config.toml
n_layer = 14
head_dim = 64
activation = "gelu"
norm_place = "pre"
norm_eps = 1e-05
tie_embeddings = "early"
init_std_o = 0.0
lr = 0.00259
batch_tokens = 16384
train_tokens = 206100000
steps = 12580
Each number is 500 + 25 x the weight over its row's rms, rounded and kept within 0 to 999. Layers, rows and columns count from 0. Numbers have three digits each. The size before them is the row's rms in percent of the matrix's.

# layer 3 MLP down (transposed), 512x128, rms 0.0754, rows 330-384, columns 0-127
101:499489532476521488490532491477473495463486510482507474482471556494505487505537484445466490477497490492505514497530475497529531488490499450518532550484494531452462504476537507485527470530518521467537483512498514504492479520487478508498502508575506505481489528518540472490461471513454529463487461484521537478542514487484510502487483473448464500475520525469505508512459499516483491526536
096:452558464511482499499529523493515496483503512481508491504500523483520492540487483467491453546490554489521489495450555502516485539541488512477480476469466507510527449525497454482482489502529527514518489501498497508476541537470492478469524478526498469506486476530468515499467491487471531489508526495478501503492508519500471472475488568468483508482472470496508461470481522497485440524515
091:489496493475517495540547503486480475506486502494484519483505476491466548476509543480499482516528502524478478470476489518479546498517495505493497498542506509494530493518471519494508529544432460520513482540484495468483495517450471460508568457515506497497515522483540505468457551474492498490531465509456519500522508502436467520518483501516509492474479492467523509462480493473528519499470
092:529522503507506489490576459479454505462516475469539550527492534485510490511465495500459502557521532501475523541531533548506489465540509494484475503485475506503521477528478518503509504479502516473461544510512550541539497529506530501521468501551489484520508493500514516504535501515489476501472526461450498511527514511496467508483512487524512477467522466471512505498519489511500479479530
101:468530496484483517483523494509504456480513509477517511507564506500547458495450499473495493549510516504509494558461517532481473501523495522518514504509509516488476549505482508489489491513449544524530512510458473482456492526474531480483491476501516488542478486518524473501466466515472505503523509494499507512543418507525510474494500536508488560494482474515484553530477502513507514522500
113:505509480512498503448515520502452515523495463494456508478491508513518524509472453526527511519549508492503525502501481506508510502545476481503499497534522540502456485520510472491513516497491530481499498540537499461527493513475489491484535525495519460522483515516531543553532480511465490494497453457514485537506494524477509518526496561493477525483524491497461533551495495501430449513476
105:517520510507497526539481468521486537512516453507500497511492478503506451509517458524525482456510545478486451491510497519521515528497491506506482549463458495470518493440534492533497510556491560484510489488486505477505540499528533533497421481487491489531485466480506523508518472513472541486493506487498508466517502481542486481474523538500513479503474515524484520463485469509520487478529
098:487500522529496505562516487501527488522524515469479507520476513491465526499472504492493528465488496466505480478454429514493544479497545513484476492473477490484524509479466485487519480493473487515530461534520497489500541493468486480515505478519500549496481548510547447524497507537548487503472515511450444479478495520475483509512527541487504489510515546500518511493486494512512551517457
104:538480493495486505540504497497512480455502545539444476525509495506480514506515443479472512469511469486471473482533542534541552543538484522487507502483483505499498564507483488512459472499534534511515489485505495479493461505523492501511507472538494491496473494489524503501484526500488490538523466510517486490476487529495515532489494502506494439519483509485428445521526505529488551513515
092:476522495482481488495478512463498510532517445508536536481556486481485486495511498517512444509480536491478490456479535558486506503539521543513459478482497501506501506586485466514520503506491474517513492508463559463481521474502465494515512522528486499491475496499514472496532480475546517507550485535499511528489518508461522498519525500528504498529531493522522508468547472491515487492484
099:488508491548513487492521547501505521529494505480512493484554507485522486502488496497490490544510502501525503543487553494472500482553510500549484505476478484519541485538488478527484484535488481507505463455511477471455542497530455440502505483518461496506466490551502522451487482512484492563511487477524497529521471490471462501517523496486500473488485442496476517523472473487508488473523
115:507500499516494539556475519492495484469553490521512517517547486502468468510526488512546504476485469515511487510492535505501561480460504490485539528490470471489507490501456508479512514500502447518472498520508463498473458463482517532504487487487472530464518493555510524539483454516482468499509521476497514541499492462521506505518505502495489439492478472472558535524517480471510529503527
102:489502448471494487463519510515508494449515486483457476491484526481490486473474526496485472538475495495459513525449538521461473459517486510536476515500487498477526501492453479450491511501503448481500492516525452472516486520485519485477549514484518511464464493519460468507485557474509486529538508512523519465505498479492485482542487503485526448494542486496490489515460469518507506538521
097:498487496444520521518470507518508482465489502519478469518542521493504482491498494532494466472528495540504482536459515548503485464518489473459538504524549539487465506488515441507520492524453539507518505490486491486484551519530503483509482522507476525482488517494513526478502473486497559522513488509468500462525497499445491483529448500480539477512501497486502464491511507526509431507470
101:464487480511480501499505485493546494463455515465510514488491517515490557486526467496497515502539522525510505452490528513523497478544520520510464512490496501510559499534494478491506490483518534496471487543493504502511533532487475526526520497479490486554461480482492503507475461467497538517444474521474482504484538494547475503452458452497508472519532505520467483514479488525455512512548
112:497485506532475484469510500484512458510530447474489500512499551492518511532509555460470517525526534543521483501488485509551449497458536497521477497482484488478459505509469535527521533497453523484518512470501477517500504506528498544486509533488497460506497481500485481482507477525454513488532478524475447529499510491475521530538479495490555528507531516490486493457491518480549483518492
096:531510488536504496529516466517534526457487500545490476472485470518512538492527508482459518514458504506525458481544460520491551507522486515498494446501485466488499501488497481514461479478522548527483526474468540475528523435525489515507462505533498502497464505499484543479501515528515489500476504488524478492483523484492534506492470501559513531476509518519486499476534443504478472469500
100:489489496499518527477538496467485507510500491529494470508495476546525532517550480502495493500506539481506470507501482462525537519487532475552527433499496517515509469455467477520487503485566495503505494498471478481496513503528543469470482459526496540515531431520526485459476481541537520526478501501519503477480517524522452525497511468509484479479486481518526465477486517521518518479490
095:499477491479497472551500500495522511498482502538527478524532488483487502500502508494506520484514480491505480551452507547529410448489511510469520471487511515487466490497541456462459475534472516563506541503504502475541480511496465516466513498486490485526540514499521494530507470500505522475491544507463512487480520507450495516526466467463497536524470505477490473512486508485501523513501
116:475482461493507477488535492484539471482509477537513448497479484534442513462547530518485492539529513485494494515512477546520509497514534511484507503462466496492481533467500491525552490518501487481486467504490454501508471478472486512465490523500501504537496527533469505486482508496488513552495473530524522487501481519535497485549484507465503529524501455576519531506503488522471549515510
109:513520515466505522505491469496470481517525470489506484501480529525462504471496572483508555535508514481462492494519477492464541542530496542470525480500526533514490518481533458502487480505465465514493527518518487459485486501491528511562529471476476463468454488513516504487498487507467459493545537490533476509500505501526498538505510543536517483470513521506540503485481492467507512513461
101:510473494502445533513485515498493460475513496472466476482492500522466542521516509493507526524504487519519512488499533473522512481460513517485490552524507493526534488489513484512513453497521469491505519503535513516541461544503453505487481512514488525496536524477457452503490554490498498495519476508554520495507472498480538504497535470518520497504461548577508473485516528454471469472492
095:513497480499481535501458487540527502472525444528487479494466452490509473475515476561454467488521506490497508519517495503506524487530504520514445525531504500500511497514500524524497465491515487516437530513535491495503510503506530473520508484501502530492515502528488603517475519494507474514495520482488503483492534516523505509486538495433500518552504472515546512472464489531493509492509
101:479500501444527490511449520503511500490527474499517493520486523468437455493471500502477529482530514556515493488494490496516514522510522521467461494438531523529475490499512484549525474514498541465471508500540476473486510464480518532529533492487492539470507516512512481513449486484441496512465515475535488517544466509516496511508506514529459467537489504510483519478492503496462513528492
101:525475464497502473491498508513502463498480502467475490518519472508499488493510468501501513484503533452521469468511480478452556525508494450457485493498511506537552504502493518530499491537493435495507517496527482493514536521487493532483443447498515478489511507467520520526493573488474479534534480477472517550517527536498494486478543502501490477518498497455513532477514519518507474537487
097:520524476540495525501523511466503513507513499495491551499488468513509513507453509467463507577533460454485476522481453498500501455515517510478520488475514501497517521479548548527467483494492537520512479545539513506498507523553494523500514451484494502487492503499511494505532514493522502488519524520455515498468489542533502497517493495497491483495448519542544467490517540535527540477510
099:498509532481555539498511492479492522547475521480466498542522484469509489544470508518494540567521503527465490476503538501530504502476472500541542488511488524497514537483478511508500495539512521514501483507509550528481535495493422458508479448528504485505541475497536486552482525482534495483464500498481508483513489483485465488477491481527532518485511484503490483482495521519507546524487
111:484473500446503490493508538444545537500528490473508437486521485504519487485493500520513542506502499539523475487473488465501506497500520488503522490478531529533518546499500505510472503455565534495509516506501525473473485556548534540529492523532477481499556523476494485504501525547507493468475493497464510523512505500498513428503532483468498515491516514535504505508480483490531496525487
096:508485495531475546532536501486510533494472500502494483487490510477524461426494519468484484576478479442489510499496474507540472520470462509501481445473503486520485535505483518519475519492440511506522507501474524489527533511521517529531533448469516490523492447507473526493493513529523502480463531489503522501561504493486487473488513488515491474483500539506506496531481513519498533506496
105:480477505508495505515505493486514517498498480491441513504508522498520470453554524504499537520464499434497535478504506492528494475515523519505499501479461508488530463498478451551489470505502525489470491506526517457553511482533450515522492461465475514512509479514505470535471461527456512517453490545451478532491546478502484524529498497524523518499515535511490491484522497538486500490534
118:486520486492543523492494524483483513494552512499506526469457521471440485452521483508510502522513475504479512476523523486529496495495531468448512526545491491505468462516505528531526506471472506480474466532559492507506557503500541526528491510500501522491504511499532487528499491535496485481539537484478508476483463452488503524490480501485453483444476537492515501514469538467487496545504
084:498523507507501510486505476527464469499506514462483494435509479462502518530504541513530491506451464537519540499511526489513461543441526495526507519511502500496503489471522501495488507549500505493517521487459506522510471436502479452520530498515531511474478499510526483512491502519497484501455441489521527482507490470490522475501479532550528487516537538544521518504513555487509530518470
093:468528492504481529487527485486499461435517518471499488481528531486518500497514538478492517505473484501484530461471442461521481492481498463537450530503496502496481496532456510498537468527508491495461502490511471483508434507486458489520517516521523504506489519521500521489493522472498515529472529445500525551497535500537483474544538533517502485516490501482481516492546475511464529489465
104:482524455476498485519479518527482524480497518532523457501513521537454505498508525469485480512487529456514460501481461518530525497529474483492506515534511536502519516504486545513502517507529496491499502484492542518486501480514457538491522468515505505504481528531493506492448546456485542513497480463509493508497499510520546463545506496517484512537536502578494549527470511530525527544500
117:505497461476511498485518499500483491487494504465496512512531474491510496513497505494480480540512505494496533520500511500480469536501478489490448448466517518488474527529491478470548440502455517521509487474536433462530480519478527481555500463487483500514492502504488478496464476484524517518461486483468467539551491508521451479534505488498505490480512526527483524487425503499545535509485
091:510534470509522463505503504563463477552508525488504515464501516507506503507495498501476498543517449553504472471478521509483474477510509468514529520518495533488503463497450496540521510495486503501476506521498484494526501457452505467470494490468488504500514514505491455526513501478538486517517504485501586507479497494472499533535496474510489526507479539485470551502483494469556531490548
107:514516539505481494529471481507508493484453514509494462514489482548475487517549493473479495520484496495495505517475516505480494479505519534470554494467517453538530511460490468510487488478486557532505498502511532506473491552515514494492486492530506512521497507573518499468487473518501470483491506478476548496501548492477524455455491513501541533502532551548489501495516511524456492457482
098:501492492456527522490559482507515473552504533559513495457476555513536531465460497487500536451478524507485520505536490524471522522484523489512526523487472492499502480499501502479565473495514450487475485515509485472495492510478523496496507527483489489484511522516494526497536468563464476503453490500484496519518503494469499491524485446490482496509546499469532494504467486480507504547475
111:517514505483539504490472509517485501479487500468484476485480489468480488527502480521505492514523540508461521497532548503491487514445473459494536482515480504522513518493488445495499509465504477544473492508476490524463499531490476534514509504542505510491498510538519487485477507501526490456496490467475580485459501516476473517490483515491539501436536529514474511448455445538519481509480
093:481485488527488503476490503517477558498499529484513487504465516509440490475540463479433494464502525472484490475491499483498512510499512530495474551481467493473512462478442477487466467506498486508516505461508512510493500472540513527532497518497512535521502490489552500482484440484477513510490470489504472557503475487529498476486484506486459484492488564505498508446469461508495500542524
092:448471530527494538484491521490539475473494495479496451532501507487524520480485469497477489504532489517513526519462512474552537476520513471498512514539449505545504485507504499530497455498531484469452506516533499488511509492493448453488488495524490510480488505496477496556531500473505508495531493498504488537515450552510489488482563470465500524531513510479541515510502476524481530487537
096:520491506553510545522479469495507520510503486547508511512464497489497542500492503508494470479498485543522546535494505500519502514511532516543494505469505472518499502560489505520540488540464534482487512510461512498476457466477490473545539523510522501501532547533552518497461533497423475527499466542521513482484498521479483503497496471505508477505458475504527512496486525467470498475483
094:464502508481460515455475488478539486498491479533510460476507522483489484480469474503514530513483509476481487506495499496437498475467545493525550542477514541503454490492508514436525475521480499488502556456496488497475506442542472522508535456449518521511476486489532509478506526453463454516481511478494480510492490487494547511504536482485497491517527516500479526499496499494506502510476
094:503527496491489489463517509471521502487511500539495485455529503477501508483520478456486497531508525515481501533508457502509520557548494555521512513521491483530511469537460501490492468517490483513491510543445473493446510547557478515500475510512484480509488487527499500524521512536487519474486461542473489546504527502486492488491510446498501518543512462482460533485482491454547520501506
093:485489487490523482529514474472487478514465514508528498517480496486488519499504449509483441543526490487507518536499533524483485519528505474536481483498559469473438534542487508477506540505514508575491473494451509490509529487486477486514516502516500518498484512517519481485510540467498463471511486506535500493483468488466516468541494514480488429508506512498523456525468520532521518495544
106:518452500502482509508530517536489515528472530445505515495516545522431508505511481480508501504527554482479476493509471520502477477516508532458514516476476488524501522545454523524505490513525469485505430515518515552479509523545501460530476499510456534497501506520473473490473517509492482490477519484505501482553493483473495499477481535489522492502502463492523459521510487464527537526532
097:494515461498467527527492460515498503477536495498455518508505499474482488539508509463458519513474537513544465523487484506494493528429476512499503469512498510472501502517518518479500530525508492503503492483483480457529500464505464488488539518481492464495499527470503504545483524504459477465476508482464500466521544506487480443510499532442491535508508487488453540456504554507538509518504
098:486464508544491520535486458508512509556482572517528501508476470505499500469478453500461486496500534485505493499509419521492518474483535487471513469495460482485566526471498527522545501539488513537494508472510461521514497507495493464518442490490492493513508511499504446519519523490487487456522519523486475508508551506468516480507491482493496509477493505537497481508497488453474505498488
096:499522534495516480531554524584458500513502544527514502520496489496516505513508452463503487522503514508490479486497465481528497484449484476529504510502479509460549498525517539521477542477497514478478517508508495532462510566507479475506529518511463555480468502468489473496510495489473504524511499485519507537495497522517517534519488551525486461509511509514499476460501491495432508489499
090:480506512525488465510505509476519497507548494492517466519559508513482476512497488443519471552534488463534516452485516513473543488468456527494509490474500486478498527493472525458475520496452494535497517483505564528489507493527511492464479486495508518514450507539475491506498488512551513496520484493494524519499456542553483511526502462497505498447498504496476534485526505474545482503510
103:489553523542489546536531478529517553562487467492489506500456494531517531477532484497454522518479469487456499477488489552527487508483497495499500526476497508475509515495506511476521476529499483490501519527498483505482478510537459439516494513499525534491541496504489490527452479452501510528485498506473482478457512526495509518491540532462471506498496460548521495525538521486496504532494
100:517494456496535483456491466478492522452468470480471471492505492513499507519517489542498486514513495449482505544499502453483522465536512524502522468545494505489475507537491486457491546552466489507504485546478462472473484506472463471514512476492517516496514510533498502486481496521505525499477466462472521504537485476527488503424537507490505511490520487485495488475446495483516478554498
093:500536530523481507475520480512495476502513472529482467457479480512510544517478499440458504530540497533464504566498487464515510469440508568514513545514502490523482474508510505498527486453515482544468504475547521514505513499498492480511490473516498470511520499502487542530482454461502506509528520505486489533512497548490540464497521477536514489488491509507516472524506480489520534482481
101:518476455504474518488534512490475515495512503466490519471487515500532472509469485518468452487511509531467516530465514517475530517507491538478506499516520510454478546544499464513540454505517480488451556483502422558516501507471488505486520523469529455538458499500509516474528484509482470483490491514485501486513499492509513478521468505445500512485477519471471482514502497531529524519523
093:500559519500487495525513542487513509505522494500516489455536481517481518513500549500526480526480449515526475528475514487513494488509503543501529530460506540466482478514475513527514508439484458512515471510495492516466572466523473470489468493505491521493519520547471504533492524530546506530511485518460527511473525528511514501502487516487512537484513480521435509496470508467491464502514
# layer 3 MLP up, 512x128, rms 0.111, rows 331-384, columns 0-127
089:533499525534497511508475517513521541490481493546438485526480505498468524454503502496515546484484469496500518503543561491490481524485443498508472525545494469494506500525509514497513464556510490499490527536538549518487428479519485481504509474498480513526476485529523514511543485518466499484492481505498494490524508522503536527497470463496519489514545475469520510549537492510488512493468
099:549466490505527505494461499496473526496535465496492481515478521505497478474466490528477470481491514546504516521548554464504450512494490503514497515498522497541474525479556514477478488463518522470502524482512504526531511503530503560529498484511484499499514476504454485547529470501488513487483524492541443533516455536493505510478523524520527516514536534506466512487515473455486514533519
088:509476529463488514502478520557547540510486531492492504519516454554493467509495554482516518489478476485518481446496494474505482478511479508494522504491551463480495516487543482501479466464489480506488478505511459511467459484515444527455518502491505483481509493480514510512491498468502544491486522568516486479538488493508541517505456507487467516512486529505490520515524551484540490507534
083:503479509478487463538485506523483491524505519496504486484464512486489533502527499477544501429461494447447510488520463532496511468486479473520516466461497496506483482513511500535521505519542503483507475504516504517525543518480502489477522499488496493520502519522480517527526505477509499509517499469484555493457533480474493548515486488491550443470530471492516476461446471437507518482495
108:495472490526516524500490549492477538524457500498505512501475489519461539541502512474478520548521524534468528465505476513510510483484518516489501537511494486491505480500493497461525444517456535429507504503539486504545466483478506530523498530463514480554504503485540501538570476509491466527484510515476473449490513493497464491500509515513523515473499457514529519500514516485484470502518
099:490468523525517489522482490518506475559514490452494462528501479473496509468525534465532502500487495525481522528508559499473485511496508509513479478579514516481505515497494513536504452489501496500515488509471518529476465497498433498517545521484489527537528548522508506488478523486479433495481491546522511495504470514469512528522497462537464510499525468473531528508515502481515468513485
096:528478458494514504478487485517488537497454481489537480491510507512492453543492523479508505507494563544495524491507510491551491496509509506513490438522514498541478523501489508528483487510525486473464513462494528473515455509486469481499485512535492453493517439484454555497458539486522517454494474483515477521494525478542486528501488474458483490507495477537498532522534520530499481491520
098:473512490550519503524476488518543514494477531501467499530506532552473468501497510492507466469479553501532506507517500505491504435506537512513476503529487493516460496483462508486498509486526545465504488453516482473461471511462507565559477531485472500477512519485520501534507480540487485502514478511486501432457499496552496501490476496545496520458495527494495504497502503490520484472492
093:511453518483499453503518488486458512455476511535476503498492505518484457533444523472496504538510535510506465521475488482459515493485491477461575485499493511495485488449525534496472489565487537432439502492513506499496491554530507499502471510493522496484488491472506515542502473503480500478492534465520489514532490489541526472523478535508485507517506494503507537508515513506524506512497
098:512476506514472532549495483516516523496529497485462499474465498483477515502553525527452483512508505529470468497554524535494480545462500486462478475529506482488513515474512506467483499468481493479553437513495491466509450539472515518525526513450523522476522549496499523524537483512505489479520492498489528499501524509503492476491508444476498536501512514497502538522507511546473535498472
108:487511477455551523494518500466476511503533496502459478506502530508466486499528497475509482478507487478500477462485523504484553523448466520498466519508527520508519517480493524494524483492482493474510432502543458505478465491509504550521482497534464509527528507526507528486463492522498477510532516498542509516483527506508501488552507495515452455484472486463538562533486511493517454477500
100:512472492526485556537513529550466521485492520501489520458450517520518498506486510515501479526502505486540561455517481457471486502459513469497523551520511476528526498471512501476480492479472489454528503517515466522520497478519543493510505518504476537513543506473500470472515488498507500490492514476504488530479539463533509470470504486506513469490550468547486497538498489546467500502462
097:504509498545475468496502519497483513532513465512495472466496473509475510469561521498478486524508503417492491472511502458469494546488527474554493512519509513453491459504504485503467488495525492535497508504520517532541503502509497518510498467512531467520519531500521497532519531494506497498452537484520553487471508521524496495455546498504466517485532502559466499508486502527482538458501
092:467515513520480490495485463496511457558517508502466530480548506495482507479524510452503510503517499521443486487508522537485543491509537516478482496495556523479556488542532525505503458528494482477508485492512542507525506479503460538501461494510494497480513499487528526479523503504514520509485519469485553515508471512518533530527458426489522496491506532543481502513536493491496496510451
112:489488481520507487463517480547488497507470527459505430500477535468501483492508489502510540518494475502486458454486497503493482545502543429507490531508527505491475524517480515483547504530517488457504504492503484503493508492561515497492477503542533462489495514468491489533487513514445488463484503493533498466499501501485559512496518480453492498521468473474541484485482519528541499537521
094:534502559512498491510492506461496491515484514501510535502529461520478488516486521549524479546487494499478522488543507462524484474521533499518494524442487530511484487469488487479511534490521469500485460458483473484484485565499513507500534549482513515501525495513548521496531470503484513489494498463493489513529465444517499524516525505437492483565527501483500493479486550497521466486490
107:524499491491486502516468480518516533479476498468502521492475492516496522510487504500464472514510515451529449513470487476461505525475481505468498505474521474490516547507489544464502514511474468490494468472533489500539476527525517541533478523498524464520503507483489541500483484450485545500509532528530520495494522447478485444513538514508505485480527525488484495454513464488444533520439
105:494520455533483476453485495467537502512477462495480527470475504488545468502542499500506500539514535478532508521509544489482514528486468509499484481483510539526574548487462489504530547467502489475487496489485485529463518501481470466503473498518509481478515482509526499473484480475502432496480525514500483459483548515513496500463501508534506477514484543542508483483491483497521449516499
103:488487496482466526492511500476502514428447516517529479539504492504481503468525506489514497541544489478537499494485506524504480495502490492507491500539515508513470447466500500516524523509473502506469504507532504475521488507514553487529463541464521508445519500504474493491484442492468479510439492498506488507476560505479514537462479509480543494534527450528513509488520505500518445480479
115:524505502478508463497519534484531479510504476466468472458555481508509481523501506492528488519530467472495528467470498545455522496520538497478490533499493511477486489487481472479544480493508509459561466514509487523504492516482497540543492500500485483468502522466532521532463493479484549499512505483522469499465551506486506479514504521518482459500504546486543523523505503542567527517516
106:491543468490503489523496522485513544547467494481464479487488527491548528482477467528527507509455517506495582513520492438482542461509535509510551542507503475500501547480507520518528529505473518501494486476541497508516499485459515486475490500508517531479466492510547491504515485478479512544519521493496471499480478537507501464485488484485482511517483529465496533502540455504462486502495
096:522492510510497505545488491501460469498500521512522521519514503526511532503499541516493544538481479492491475516497506480500544472524495523506529520534514459511529466488511512564548477505462484509542465487532497556521492507538529509477499510489574524476496509489543454482497467526562494535465507482503540498498487479557477494483494497522506521516503476497497471492532489465509470488492
097:555505448533467485454503499524493497494472495540513495525482518523500511486527521496566469534502489482474505508503525497506473501504499486523489500545491483462502521516485488486490496488515489532494491458492534502504441517456512522498475520509493471503540475479454489474496547513532497507496441488528530470472505483544514468505460486521510531474534532510476511541516525461522499442477
102:486511542472513535511489535499520559494533455517527487508476502536496516502484540436514477524496471561499534567514498512522474496502507529523488479483482491485474515473524497488515471495473560499503507442490508519528472478478499463534509520485477499522490495535509458482499488510514530478444494517517482469511463460505497491484469467491514525471521504540471493523472485493519518476510
093:478489511481490530461530512506483483490501492533500495486487472499520494511467472492513484529500539492462556529508508516471496483471486528486554505496506483512559491497510478571488528500485523521487494523533560516538487508511489509562554491510502475508504499502498475480548517472472486503478516538532471495522458497504494483491531496525483483494471529500526471487548490438545504532471
099:541506530495511500516511500519503501499510457461491521474517454504537529438456513478484493497485523485476480527508481502450512473479519509484491505482516510514522510464481505502489491459458473537491482494503445502523452515558499524499528492498490461501513462496480533478486472498488549458496507488558514547504475516515495491487491448487493518535474532509539485448508478485464524474511
106:489505562519475465475508487501509517484469477535532536508462483496497506513467496517541461502515513487500506519522494547513500530510489527494518499513474474502551462527486493470495500534442449531531498518541514502501496475439489488499493494516510474458465561471469443493496506480473481519485488496539499458475485525482481540476501472536492485485476496491530515486513523454500489499530
094:498510522499509456460469495476488498512530496461525520530506502510460511530489457496521478540462515511522471493477508526482470452543581460481522499519494481522512454531516500468509493510532523503446478480507484511491506497494464468464444521495491455499476503503505497492528526488461432483504496528476492523469509439522503474506526500491475508494487505483511500489491513469540511497491
094:481458499484500470480465460498507494471471504507522457510496500544475558489461500488471512469509475547487481512492487501495464486525481501496485534521535506468502518467510524496487530515508520493514495523475467527467499551475499515484541521534505478508475494506484518487493551454517461469508514504486502426493450517489546525541468489485494502532531509497463466470472493498513495526449
125:503512495478497521488490487475476506532529495486494484523489497504500499468464483552490461474493494468459476469538518501535470506505563504529523516498535494541482482493529556493544490493476508501469469498516481526468474473502524507504489474474499480469513433518513539484505507510497510518503530534554547521502446517503531482517532547465471481493466486461550506511502495521525475520503
093:449514487471523494483506461484541511496486515518507500533499491486484489449527436479491498511479495487479483454485506506483521481526475501499496482465471522512516552480470537498503517466464458474502497496534464514482501508491543558480506530460530489477530515483510544491516504506513478456517515520473475496484498516468459478554520470470526493519478473452465496485484464506507481450500
090:466502546547519509500484511487479487484510481501521529536520523574552515523494478469519494481459514455520473472509505487508515495481500518421506513454481530506512503500477477489524519516484465518503470517488478511525461536488484492501543555473509483507520532518528533507520508459490499487523501523476457505508542482544487546481517481521480506499474480471487493488482541496474514522531
098:485516511488516510517476463480493529479499465502423471490462514451521537513460477504502480470497483479493477482503509500463498490540513512473511485524475492476475487555496522469508483517521524499498533452568514500504490531507556539527458489528474505503534491489507546515483456497489485499491535531513524478514525523511486513462513486500455481512474456508488499540459485533510508476519
103:479517532519467457485486501539496522482522527499457507484465537492501516489493467508522525438505497535502475484514498487493491516493490482526541498539473500484537490451496466505517470487505470473566447490509510524465499484507503500484486450450473455508481503486493511440504503511477497510480481472515488520499504462518492538487491516516528468527476484526490529566520499508503485458453
093:475445505509492478473503537470491507510473514499498462506526504519490480511469502498566557504493563500492498522539519514509445516453521491507509509486493521457522526530513493497465529484486507484499511501520512511506448511529482493500504532570521556527490533527517518509498486524487510473546526484471478498466495498510467504493483525530524471469469498484532464501483500518456478547501
102:485547511509491488492473515482507528506509509445476462562484524509519493501423509498471525529498550467503487517526497486510531526512482571514507454496502524473465518490541534499490492471483498519489474523544514535513482533478538494512547526470517515491514523486468482511461525514528492470479500535472481492479482494491514520512503495483498491469514479458498488475517525551494484479460
112:465512538492454542494498527430489514517496478504547500494488540495502515497531541507523455509459519538501496438520502516484469519534509504482527503487514521473481529500516533495501478480507500498489503511530480505530485460466503480459537504549530531514498478489486469479471498485527492488512471516510462487473460525499491536492471441466438542503484509476528479486526506515501491498473
118:516530490466525444545467489514455490508479470509519500501466526486526510523505497519511437534509536488478524424474511490462534489506517476485487475521494506516507499493505522505504524515482467480497469481474514501488520524470462525481499517502521518541488472524509546487515502487486489515477485474511499533530523545471490537499523502473519526538446482446516500528543555525504499526505
088:466540540482523518519469517445471496518498491499503487480521481501508517505514493480519467553460517498519497497510512530516516516513459491472526481503489546473506457501455496449523533519506479482524454481470539486510518481487510498539483504483451482475488477472469585510486521520509494500472477500470532528514503503548508467498485507520493477459468490523450511510525494514497510467461
095:510539475532519470532517529509468527506507488500490512527545497512459468507497533519507515489474506523518474491579505485462475490508483562480485480498521539518504545498496480517533496536485496496490483487461520503497545483509417494515476525471489516516530483473539563482518471491505516487475504472486508494466511499544516494509510533480523508485498483518538534479511528464531483501475
104:456497459462541534494515498501511543513521505474501504469515516492484524506497557487503510504468558476494524508483503445462517507504543474501540524486508516509514473525518517452550489507515501513474426503454471538492538489509493491489471511487524530468496507467508509476510501500539535471473519452497459500488511505489536501474514518474509535488460502524507461473480487520538507505491
094:535506523486469553449513530482509458525514495489534496514475473489490486503491484486463536496510494451540503492499502574474511502447530501470469512497474514515480494504505488480495520515518435498507525472510446491529516489483494536484516505490549525466492516495452491528539494515487466443515505510503533477502515494503481495498495458491520476495464490506535554495480534500492458473527
093:503520477451509487494502517486495528538474532465511503534503483512458467466512560515490496497520522496526481506455483503501503508470511486491536497492476464507483476485514510509501479516573531431533548471498535508565521481471538464539525503506515500493519509474459482501518500494457486515501558517530491505524454505511476527500521483523490502502507509529494521465476503529469475521496
096:474500492505471491491504516506522505458513470509534500475505476475503510484476535474525483517516542492545512499524569506514505481480464555500486535499493533498517486504546498535451499455522518501504489528531494521509481485539493538498485475493533496489458488478498484503554493518532509501530529490499508530465506480569517540501535456496495468501452485525493480517517535467447495475490
112:505474516470519444509486505544537502515495533449490486494489502554474481493518510474513522529472513475469507463469515499534506492542482513483493507477490489520462513471528518547602520513488469462540466528519499519453484513524503517479493499482481461475488514530505506505455500515461505499489512498474519472542523507488473553486482526521476508461506498483492494496487488512528488507526
088:495493541490518511467504502488484486525475487491538461492490549509525529501484495516494492460524435537451517515498488479546500497564541521465504509478530505560526519499472492501489512485492523502504543531531544513442529526530467485490466499489490485558461490451479491473525494494490475509512477484516488536483538503501511537481517494547489480528498511491508486494528514479501511496470
097:520525466452526510475514509452493474481527463505496462505526474498562492485517529512529503516512500509464512500525565545527486487472514492486499521524540553516450478522490514492503521494515442509475476532525514505473544499495550505513536522513510469519470497467463527507510497527503500506487504494518483448466484513513507506463528517478505487505515476484501486509466548560505503483526
103:482479490464470523488512461485501529505466499502486425499496510553555498530519505483497513496514475513500499525466574448497525546521518491444459490467491504519486487486527478505495523491527444456508476531472518526530470503506510514516537495472495446543531501476516521499482505468494514532491482519476526497484523517464517517492494475531492517452488481495506472515525506499496514492517
086:455514510515474495522469444489512526484459514481519469487465516478490491524470490513477499481447511474445508497493516488491475502504500515501500486490455455536489500488507451520491497520534505468493513479502453473510559527528492501543563507487547469466508469491501515520534468453492488454491493498496492497502525461496505510467498529468488496525503508522534511479473460491458511540464
101:511567492472547499465569529497509520500528537503517445536541482522484476479505518484494507480472530534523504494534533487509504498478490500496533504515533490504501481496508505522446486480520493515494441458497502478514495519467491509518498518482530499553484478468474515460465475508508511524515498509518457449480505493553515523508493512496496510538522477549476519488512501462518517462473
098:482506529555429535482481517522513489491508482520511453494483487514479504534489537509489502489501484523509549496535500543521468495477474489502520546488526461519499477492570493506507491494514507487515534463533504500516481465506491522477493487497491474530504496437473505510472506506494488446505529511547487522493502489527463499552499490511519503480498473541503482509528444502492509435540
102:491464494478507542520493500493528522472519537486529491476510522512524454485459495532535508523499495523505505461477494507516498493552516537466485526523478531506489506499515496508498479582501495463526508543446498496552491524506468523456549497501487497486515467459519520518497501470507545457481529499501508474484543459505467504495521488452493525518486525505522458514471525529466502507496
089:463514504510474472472524544507514525528479508471485505489489502501484529506482465521472555510527536494487542441498492469508479468509494507462459527510530474507487518486464545479479466520495515448497526455510523489539484554486520487489483455498456486496474514543512572495539490521537463501468493491472505473475507475519498482451501492533473490510488484481509514474499507497510484498490
092:477464476492517509498472540506517514496500532507507539499484522520467511489515506517450499527485484528477512462514488525515488522489514469432508468512508457507526520471453469475511508533535530463505518510521456461496514522496535529477543511520513478494499445463506499455523478500474546497497559483544488541499490452485461481514460522513493523542490506480508523519517482508496493517513